{"n_head": 9, "vocab_size": 4096, "norm_place": "pre", "attn_scale": 0.177, "init_std_qkv": 0.0478, "init_std_up": 0.0478, "warmup_steps": 249, "schedule": "cos", "seq_len": 512, "doc_mask": true, "steps": 5667}
Each number is 500 + 40 x the weight over its row's rms, rounded and kept within 0 to 999. Layers, rows and columns count from 0. Numbers have three digits each. The size before them is the row's rms in percent of the matrix's.

# layer 8 attention value, 288x192, rms 0.0426, rows 0-287, columns 0-31
096:483522391545482484522521513522493521443441462543444428480433448489452452527418487523457538433562
091:480527480442513462457519545468519446470507480476469471471542496432562496432528515502533478416492
090:523504416477454515518505489492419470566559467522412417547503552524498424547425504510457575539584
093:506524496505529489455478513524480493610478510528472493510462498445404503465564558524512528572478
097:483473505499566501557526505458442563516502517555541497443459489506484457493444505456527467563452
093:492504467500437524489487463492474454481517446509472530506586528576526569517489446509516455551487
096:520585464497471456527508545468458515519577533450464489461477474572487502577519514454569541374505
106:480553447439544538497523458552442495407498449520563468469545557556502448502536466551526500566514
098:583576454426505447478488472483522465493530519502510470535450487514504497453473510454496479425508
104:515530474491505529554517535511526500544549514423435451525455519485556453422521520432487497539495
093:475425482457474514457548523534577544497535546532492571486558491499474508422457460527455567480521
097:511474479561522515535480529512451502564493517549528480525474558541495502535519470498498432440491
097:450528427513536488552518468498478526621522451529461485478457470456530462486506431474510523478456
100:433506469459524478548466534463474454470562550407491460479514502438490526569605559470542502514547
090:487519510535458515445536556441496489498483474550478480440505435472455541503480518464513531445488
094:482475543462529510449474532471541527527534575496468443486558499469433440531539457471515453614503
093:486505472442469445504476500505461418517503508462523523470562460490476500531472533458510560519526
104:499568565543462516467508541516482504470447543536504532466526473463509467418530448471516527506555
098:462494494535494507538552526453570436494561522482486471522452486481475428473559557520462474563529
088:502437496512444493518520453449522473611557484453480475494547535512550505542489532521498505478501
095:564497473553507494517465471555513501436487556454446434443468516521557514476441510489495402486494
093:532513473472527480496512541603510476557460490521517524556538456481486477502470564504541500542545
097:515482544583528524465469413524538503476461506485569520475549555570515493547500556533464424511462
095:537476509533460413442471457442454452534494591439518566515455525539477518489543469507465461429544
101:491500524447556533521506542489454458438566510484539498527529460490495531472484456489472494515501
101:493553501479520475501514544513469434442553471511457512415527458596447461476499429525538480436568
096:430517520519477487524428536553527505479460533541467484502505422541477544515460438527512510542525
091:495470495512477536483481435492507521510556449539562534528446534504599500449485463479445512518513
094:566499473518518466449469441503526454462498526493516452578565487493484486470489498488504516534579
102:477480495479523480448485512408521513519530493608417510536495554466528519488447411539510499430556
095:551518468508505555492507556505498498579496486443509511478498423516546571530595477565461516416512
095:475538524478542530425544486426555512520549538475460511575530598561489488495411536405467443447504
099:523438554513449569536452589481494455515475472510457499500523451511548539560469517516499429454471
095:545561488525459519515548486480526615587474536476454512513481531468484489530476433523518496503531
090:495473450505470516532482462491538430555444492442462577539494515415532532431499525479457505565571
099:446530516396559494540551411546523517459559567574534454501510513475486493520478507532449523529446
090:491526478562525458459492523512519484558464451474523534443446585435490497447501563451541451464535
093:443468495573530552526501560510448562539533414426452520522524519495509540484503542451517469491416
099:517526510515441459585506458500563491545392481475464457474548493520491476543508456509504491536460
106:470498497565465499458470556541410514535513504515540584457544557502471511506506459531450570452513
096:460454494528569486546494537504508396550616497462447547459470519458405553465508479502466506498501
098:566523565500499479486508484550483425480460489503471518503445482484491522457472535417446537511459
102:475462527570475522471523447487515453468484514483483529514475451540558501459534561453481471417534
092:524475467532480479561479601474516499449447552533449560528507486541456482558542539536505512416478
099:528530527518406463485500474554524512504533573466556520546538518416419525387462560482470541539473
091:573523513478511460495566564466493512409486546424453483490505443518590485584478478486579459538499
097:502438486519567514515522482443453518488483537469509447520581479448536545465483458555489530519531
090:536453537524548454510460578555484550494456419546509458531548465458555523474573475471544500495493
102:521513456508467489523454455476565454509491469482565538570496500542474440489491564552507450499473
101:500491523421560510596556529530569514503519493587531464532512545483507463543498564530481550510493
093:474523516499366515401515534557495426515421520465589520493505468499516555475525489525483476459481
094:516492514500468476443495471542504460500444487486539554531526459491469473501541496500540443493446
092:484536536489499501454532497498501484463640485455550454483549499396419542564527468557455492521440
096:455488520485482527493531503531544471547488469519579556464535470560521486480473486579487500467485
090:478506470565492533458523487522479473488464472575471483516459461601567509494528525548563502563530
094:466454459455543465545484500557436529552551543468491529469478500423548477474488473402502539480408
111:445538532385511508503464535572493492511527506469524552546505452521501505591582503526465528599500
095:433512452495481537486506509556519535536529531483526449544552457547456502508489455458495448475480
106:550494502474536496480474530500534495537501538538468452501532485524458511511468534445519490484489
099:578630529527521555455445494481426512555461560477477523523537467441449480554555529581463476540469
088:517447477518502429571481509402543481457539585528407465470497429532462501501501463417517525453539
095:503563518602503564520531452491518513541495454445498457426458537510510553483506448398531556405441
090:498492565569428502542459517484538524572496462524484493490448478474582468531504485519506464480514
101:492520446539450520580502523529565476554524522459476471505459503464496467522497481431490500498525
089:562497493558399527432533513490498507540465452452555536454494465523495489527533504527469440473446
088:549542484411457498549513523486467517555541541497483551518540493535514554488450478490469528365564
089:562464514518536538459478507565438413530446464545464488473569530491445473523531445500463534451519
088:548482443521519502485474545448525530474542513482502533458539518507539519494423535503493491453541
094:502511437410501479578465492497494468421488471548506494533453495562531493547498464441480491550504
093:463535523485478511554556460494536483496455554441474471574414435539442484453493457496508404497457
083:555531525563449506412519517481480486510510491477595496447587551530431517540550496465510538508510
088:473525485490546479459441453495469525507422470440505520460476450530482515536512491547506530519414
087:500534496548618470573544528490500476478491458576461413486572506475521467554494516472469547573477
097:428574561553458501538480498456493542458506451443468483420435478586561488462464476535471512537586
091:574483484430534507476471546485536477503467530527541435533511534467476510544473516508448566588491
094:490428496540463436458438434505480559467523512484485436515595543399508502533398472504532541544527
088:500473531432503505501452501415494488499440516482542540443444483501462498556567476443511532453504
093:504454486505459497550516545474438497508525477524463434496487505504575442523467489459529483552504
087:490439459433532484452534478499415478506474577443486526470421472509471454466482499514494529485453
088:462468575534441509454479478505513556553472497509448506444526496435514494521418445561489505514510
094:512505509593455488480501372471480552528554546515457524436495496456559532555517503577499443537518
092:601484562532481523545497502509487527520470481571433473533522584520500509578485498524515480525549
095:418431440491507497501511541510500475548464476464545580528438415484563481503473467493457476455508
091:468520550471534435514479499449539492511580517473461516500509410506469534523456461504527419519578
085:528464467471496424490462457496503457477477506515514546506488562545468491463573516446450469463566
087:502534507507524453528499547536520509486537515453559486485479531438513486441563457478503536493468
092:508474548458412448498507475476548461473484553438511547486475495453491496486495457498462556558544
082:461462505452453587484463491552459426554482447523518544572513519567498491539478479460502521477491
088:442564471524487524449510459531452436456522490437497490541507517452461503417524562427473521506573
088:531476516533422460492535542462491562501413508489494526498479445423444505524497525469448548508412
090:420471448581398549420490472509511490475481430502545498484486537493501502403472459492484450413507
083:531453429496452491522557462518449496478506539502507455483479488488581440534464474459472507478457
093:522476455468477563466479473473527567548522523432511467502572531483482529472472447537498566516527
085:501454473569508476543507516563530535537525473492451493479495527515509465472493429446525553566425
084:499442475505508536536527519491507511555486531490539452494524505514467560408502567515516571536556
084:531491469470579466504481543514489456483527483481517558462522461472540500493487507556488458520527
095:553482548558505406549490468591507469527418546479488527473487572556512511466509523461546462478458
099:443527382474528451435550541483455547460506532491507385486479465409541533507486502511441549426515
100:421503537422535493498471497545526487486539470426545533517510500450504542500488513528459494523539
098:511492455574483526467509464512516513490478507515546505479460531456485478423445489446482571555489
095:560562506533425430491465466561537501471535514560459548543488544518451523523508497478556487531498
092:474572480507506559517515556568521529444515441544492454543469567495451520482464462496479548517503
093:563442513463539551519542483557422516502538498500532435521499470520520484562503461449521485531490
099:456465486503480453438448399488471519443523438420416475565542552514561454515464426519500497465526
092:532426537489513500449466464510542469464508536466468516489550525528548526526503549432514451465510
091:471491537552503450510472511554467435554515469431555525498434564443470560518480471542458548458564
093:474553565523547539518496567523477505436536525491454461543518520565508488493555481508447536470533
092:500468518521550474487524476560484475471584506491535537515474507490506519531595517456506517437547
098:524558526486445558443467527511423576544474515472483461491510499481475538469491504528543535604436
102:513517483485439543462460499544439463507539475520462526531489474504486527550517542468526515539527
095:429478494514537506442532478469461563445526437452446510449545526449531483500500423507509534546492
089:430534472443530490497478491421567492498472463523473491536436466501490440554519502553474527466510
102:481548565474546501429522513496424484459534590516549490493440484449534531495520470467542488484505
088:475564492546453409513461527498580444506498594475517434469534491413465516493550511473493548486486
098:468559548439576532461492467521518474490483557551424470494560533514558581465475471473477522529596
099:458541472527555455580488460469447509518502485460425562475496515498484516425477478484471540473541
103:418553444468497562572494537477461496564544550414464541480528454514573536475488564519471457568476
094:535439563515562481520496434549501487506517461556501447501525536602506436468515477479539441579499
095:519476449450474481464628455539418526481484514518582467485535555538573464530491488561491507560492
093:470510501574526534466444471416472619544535500482558454541500485466497539502427516483549455583523
090:565552554429607517529489489511571566577468508473516496475506447546501491504509521473513527532467
092:415512444477504454425510505488500492559561541477451478487563536459536502461505481561491560566492
095:469464544456478564482539525583503485505507480580453538499563526534518521453480453482536464492465
095:550606486462468470553523457490456470462540532458460525463424434432481500511482556463527478480457
092:563539569463556437415484496521448437554529449385492547512432494454441474520433521448460519483539
105:449456491494535500502518442396472436588450423502485498474436497504521483478466577515516425489484
092:506448465455416516480484496518509456550502542551520580461494545531519472508476518486501476490488
099:485555457490448549515540538559434509465547517544525577490477486406526499492495532471452472441518
083:510554446555473462520518432466465449439429488457496483551469459404432526510522495460494485506547
087:486496439484529469521471574524503410461493554511546445508580591514495494472514484518482556530437
089:483557442473528518483504460578426488532546512538508502517474457423560527545501467475483551551463
094:490468495464529519515518490477489473492502477454437509522455554475504488446525456401551596502505
090:510512529559493502545526578509548428468575517494513534493528532421477539473495616497529560557572
101:497551531404545475519439448484531525528499513556508565481537496525524481509557556571504514465537
091:556566624526482515470488552466532494523507541513564487519475474456444509530588439552467444502502
090:550485454534442462537485484514537539453509478436490563571513516560466509584478456491516522443458
098:503464533594523492420520610581544434423504561506489479542539510449504496494487510512516520535522
095:554563566528539549562465475488440540554459533532483500548475518525590563553490482468478588470455
085:502486508566494501503449530512462590510444484484511534505528493504506553533413475490518485525514
097:537516562419476512502443541569474491497470496396530493537529502542438491523552473470523480647547
098:461518488520445475572478523483525388450463528468529507478508477571531485576476541531528587569479
094:530521526498483531441538479553516445520530492522554471540510510524504498557518486536436486508496
087:509467551563444508472527502544531610475443457541467473478506504454443542452486481570495507466518
093:582500448515525497533479518477491476424545513455497425536515543458433504456502481542460490648481
097:459474508551480506497552464479511496467517519482536446539531529533501465527492523499546507471629
091:505532514487503544540439459522483540533451559496427534536483467536504570488480469509508491616395
084:514517497545484573508531492446516535499507485528449503498424488558537505495469539438505594548453
094:577537471438451460518482520534515517434487469503554568539471568526523485507526476494482564536470
085:546494503531569406447470541414484479450557543444515529498479469503467517532560519444492519578554
091:477473529431451468484509474466522425461513462507520476482489555473488504442471477480484533546519
091:561510450489514468550507513517494473430498466487496442520466562521559479509540431540507461554490
093:484438479454508502512485514416570501477516525516505489511489535546543434493438555474482478456509
096:544553539556552526462524560525559536573541482552545490512499447500489587522541506568496488470480
094:520466572476594507498468528458480508528443559516508495527485462457447444542465472510490510544480
092:446515527415575520484504461463451454435423468456452486515525497445528522542483468463514483506519
103:559519531538555494465546499463494560484453532477559516423437540518446499475515543467501417438438
087:533485478484567512545535503537481528573446480551427486460491487536571489529512523484488519426505
097:519522481565525501413463490462513517497540475452518510528450506464466518543505556514546478437517
102:486541419586534532497516568513513577532583522502528547505429461564504487573493532524541526468541
087:554514450444481532507551423467535514496470473563551462513547523472471507457478507468447510491516
102:525455492499461492534460586497458461500418497558497528529598498475565459546492551512490534548510
119:553461492444469464595427485513449440476509509530511419465495476494466493507441562519497522498501
123:542486510516550529462574571459427469445561560504468454547422557480460515497471501516502532431507
113:527486509492558477499490488470505469504457451510543469510435541443526508473511486457430479499527
115:509505553447431547517427481559503489478521417518523491470481558547540537543475476529534452540491
110:486456566513568459463561524517452464462506542473474504531541507533425504492540501437486521482457
104:492464556503532492394550483511449519580457530534469457470484486419444503549477482460454490488495
101:440561572503579511493474517443519519482500597468523509495545442487449569457489476527509478516514
114:523525496468467580441472549554496594518483465540474498482418541457510530551444465502520483518471
110:442526545522474428403538490527547497525496574462470456445467472406489498483492543542530486471425
106:461478484453536532523398524455529499440524531510526568514545489538441486537469470486467471540490
112:537488518487481398590523406520509458502505470452500460514490550498526471562442562488469456490452
115:499486514624481522469530538515541512504497547508476520473560498558470497531463506534508497529504
106:485472452474469497517470534500449447523451602461493539509504499467535532540528550545517572461451
104:477594543448508525492431519538535491449469493511509522442548435501537492517549477546460497537504
113:477520481520548544482507541537461504548464514508497516481546455535532541514545396489500490464525
101:462494519476512562491459510557558529488495471579531477509562545580494434461428422574516547517507
109:521443442377420517460498451475504496482565493549488499528553560503510470508436541425499501539473
113:519592514455468508537474401506494530465544463499475502500506554475547455518525550454503493517473
126:506524462500512538410547520509489437532454527459470451502390531448480546506471537454486487524422
115:528537539458500454579518573491527467531573483530477607522529552507476550472424443484510537501473
111:486514500448534481530467493450447496510542484441507459442452487553479505538537572498542557557562
101:468556512458489522569491479503510486424545529477528498492482481500478456496497546593569482470574
107:494474530459514482472537544475527468505499452545510616475455417568487474444543472532539481510459
115:505497497504493507509543543548545489526553506552459527476536441500498548471438470552487512544481
110:523504432435554468477523538474501493514545568469450467490501511421540507508559496487482532492436
110:494545469510513488518497486465466541500568536507457572455559471475545435522493550449525454478470
111:480420523500512479492518531479445513500530496493472492498494462495455538483590471507488512510502
106:516535492515514525480527479507464482466503450544490534459484518515467476479494504490480520500489
122:449468539504506581468541466498434502577524433517493516482466511483439520494517531448502512481482
127:509501510582447436474474479543556493590492529509436476477506556485469494527512526570466467501446
106:445496418464424564524566544523493487535486555447506503510530543471583482568512536547552475485455
096:451507492419539441495462465520458492483597595460463533492428434467473530487558470527472479566534
099:509427472516467518447411450453451514512458513548504493520428481569572512511451577499453445516586
107:555513489495498536544514493471517492529462546508522512504501600463474509536520464543494545480539
103:538454534494531499472489458417552486445436456484530477508445514441477524517467523521473485549519
107:512493463515488481486532525494495491514466551522521540502497558559468485499508545513477553482585
094:579452522502542481488473480433507542569505486525489571443522565544496465421502465582582447501493
097:518488497485520478446484510495524495551511504488509548456497467567452437567519460466453443458510
094:502525467499472517566436545527528592505485427521496483566456536460488465543452598464514495465506
103:439455537496485491449563508575479495464516507505466525541490485476510464450485515542496495516488
103:466525487540434485510534510566528503555429525476546472512536526517443530532562578499508460578517
104:508487544548531471487437555591500465513474520560498500495507428404496463461456506500541502552555
100:498528515577509502506550525433505537475527562546563546494550479502498496528539514548561435532514
100:503550550446494456504566481507534491524445507475540520457478541494483473605538519558477568602532
098:535546511469522448447520510425496408482491483488501442469528512477455527537476550412519488443532
105:470427473451545530546424541511508504480460434593486544487502503544585539510554360538507554488556
100:520464515490528538519514494495435450438517519463518533517538472453465613499508486513527520437573
100:496548515458474525452469490491538497492621460513467574536564512506547488526513562493522482525590
105:529508540470474480573531507483528461455549511505443552503518521506449568366547548386519559462440
099:536435523524547516557525508520494416463440452463480455589470423461450502470511450559474485494468
098:416467467420546473542467483495514491468528525449492466534503544468491486561530489553509578547521
104:544452533574496486486511530512525523497538574520453430498453479525474570478485445503459471544491
106:436479479434544499506455461448482480437452546524476476528569560434516520515488511515522583522528
098:500492558523518524453503508480477560457459532514455528425541486534497536502491514497501431467540
102:561437486546483553430487504504523420508463463525536528590474520425433518478556494477463533539442
100:560448520557529503559508524478457499475496494544558523447514522488414507493543479508494527453521
102:502524517484566519442497482506539553513508523487524478410531511479585496510477484512542583507606
109:541510470546596463456529558524469525471535521510453474510510443497565502549486453509469483541509
098:518490539488444502471467499459418508488559542517466528537493538474436554469374524454458471532493
098:545457448446467542508461481506477558500580519534488496498399565538523506517549553472480505515428
098:477541502579492506424543471407534505476462432424551472479511529480501435490487537542536490461479
094:384466507539490495540450486477554416493514516580515541547449491491529495476521457516517509560573
112:481517514577458526556468481475470498541472504468520569476440515520451496541572439511511505393499
115:519531459427520519471523496437505557508613517488491478464441481488442494495487448503466544426474
118:453490561416534479501446450459458455548524546518508489503539557513481491519497438511517527376550
115:540513472524539509437555550381519551487479535518494497463505511452472534439426504516479490492524
116:469502505548480513474543498488517488502436506405471416502476480583524484516505461439517556465454
122:502528525598449479457466466477538480501500482487515535486461594535609534440439469454499522500530
118:517483460482569529507488481535494511482466541480558513440526502511494547525525533515493533478456
109:482513517473512465505472535480500489529549582535500543527492555451511604470534491479451507535531
118:532504456487533454494538474473559503518555477540453514483564473513589456490456543514513465523582
115:558460416515487546510465491467497540531449495482519480432541478467529467470531466546503568521497
112:534461444560453461532535453526545581475467483429517461466482572422473416532385426568547536489438
112:483454503463474483494450501474560513488496515473442477555585490485451444457486581511518501477517
115:452538430490447505457444455523513554512496535520517516491497489528536498541560499563462569537516
116:514498529515528513570466530462513492540450446484496534512455485569531548442542491446463494436498
107:540542442511512560462503549439527518502418537451504544516513532466477417526542533459455534506449
112:511476461496579509469519423484492453457545567510468581503442440441457531559455421430514508564556
119:404514474390467485476512494555476521526523527513470537496560442459503499532489474513472560486487
122:463554510530557471533447563597524522525616478465541545463468456510511428461532506516502484469466
117:484533544408458541577482485500443456513523559534519572544569544603532438494548551528459423564442
109:539556527485536492475422465442495504524540465474490564550477489455478485524478485420460483432520
112:531507500510472445549536533493548476443508565438477470548496544462475461533476534510495457473475
109:473436499564444465537451534512557497529516498534564528438551525507544527468466547468573532493533
120:531548451482495484543512528467470448522484503552469505559554521463481511446584506500442528532562
115:507551492456469563487550459512527429518515446471482378499563500545521518567493528498488442558540
120:543429539585534502559550588448464482519504515464424547481494508481533553526419566511519468495552
114:480468429512459430556478551526483456484453464439480460539507558535447497499463516439536479526456
120:490558453491482521523482576483544518549520473444426491549510430484545557486520481478519582474457
116:508496464521511485499536497500599450444482499515524495573538493547477531468527484489501440532453
119:582435508400475495549496542541489474452457439512472532497514489498547431386513511464517535518421
111:503510530558526559546476462515489535432533499557465521554496407495501510447521460459488463565432
114:392549427503563474436513482583525507493503472465527466470533542551483481526522532521464448512491
114:454600523442491454509551544491500565506537551514498510443583460462518481526479456511527530525520
114:480523533535530466427493559494469503517532493558519484535518509504578491488514495545482549457462
104:513457526476489494462525499560470544487494455466419562502511482480497531498467469503491431446475
102:527554452481452485517518520479434535546529589506456449478453503541477576445507495566490411493475
106:433453536427450501590535530521482500508567480553594547505500472533517501492553501556530538533519
094:475525550535439476548455439476507526555456453430581475449443458536484577478524507496496552537565
097:527540479529474493437530514558468502485441541416572483548533475547440487459487509437543436554431
098:536491485538538422527531462473484481508465492497508493472532536541439457482448496512537586519552
105:478472440545469483470503530413494485461497459539462492496542495555474465462444442491530502433500
105:451468496530427539514507520601549479504526480517495510528491516469495485533507515564478525480498
097:511543561481526537547510552483460513538496521478506456487474458546488570510502458451502549521549
101:531476526455479599510502513526479482493423524508554448526466538584509484476504525439491514496486
102:457429443513438505479466471550515469544431480417574500547527477520460458478503515432481486589428
094:521515515523451430542531550532457514469570480478580467503434476542458572527446555452544532462430
096:466516439502534515378469563457523511479443437475484556473455517524515517536512459473455462561514
101:521462465484409506472535477419551523552483535504514494540463527548498505534517547520499476529518
096:466471494532567501468544546513536539464482590496519578506561495461531548526510427497497465554507
095:477461509459478501446542449531455522582554589559503480466498514523540527474552503562456521471445
094:444575500515594501548472488444520487421544441537569500485518481437545489512538501472486445493510
099:490550528495542501532502450574488570503568486543450443504513575507447497515501488568527488491448
108:584482534446500487517469535492513569470473496420513484498476508472478539508543422485477519531498
099:436523526472498547547513501519447520464571541514528534523493534492434503499568528462535466433409
099:425587468504487542478498495515488501536540521512542455521526574458545464515551491548466471497522
104:402398471567503430478474506561495487499509473475503533476514511461535502590453484543504503540393
106:494496538509469490502514454566475523504411583400461409534567539447510514471511480450561456529492
097:484533505504505575434531469524446481525453512507500551557569488561537448522438517438540482516401
104:467449512473503499534533472511470473530519568483523547517513450430514475538482476561464462444470
101:413520557463505493486497440508476586536536545497597564584577556494489520458528455490441488513474
093:525445528517487425481466503447534509550497551505509533521571535481503420446516499512528459490467
099:478533506482569512519517489521514490474500567554485441567522449421519606482499451543527532519473
100:449480511511582521458491475458557515443513419538499542483509473566482486437517431487535510511513
093:495425479528564457575474523489456498520439506543542490552447468459504506460498478459542538499460
098:488512517545534455576518528560538425483426511518533505525501433508469577532551499554472498483539
095:434527565560475444553466500458465467487460516533533554544448473432478518536479507536471581487519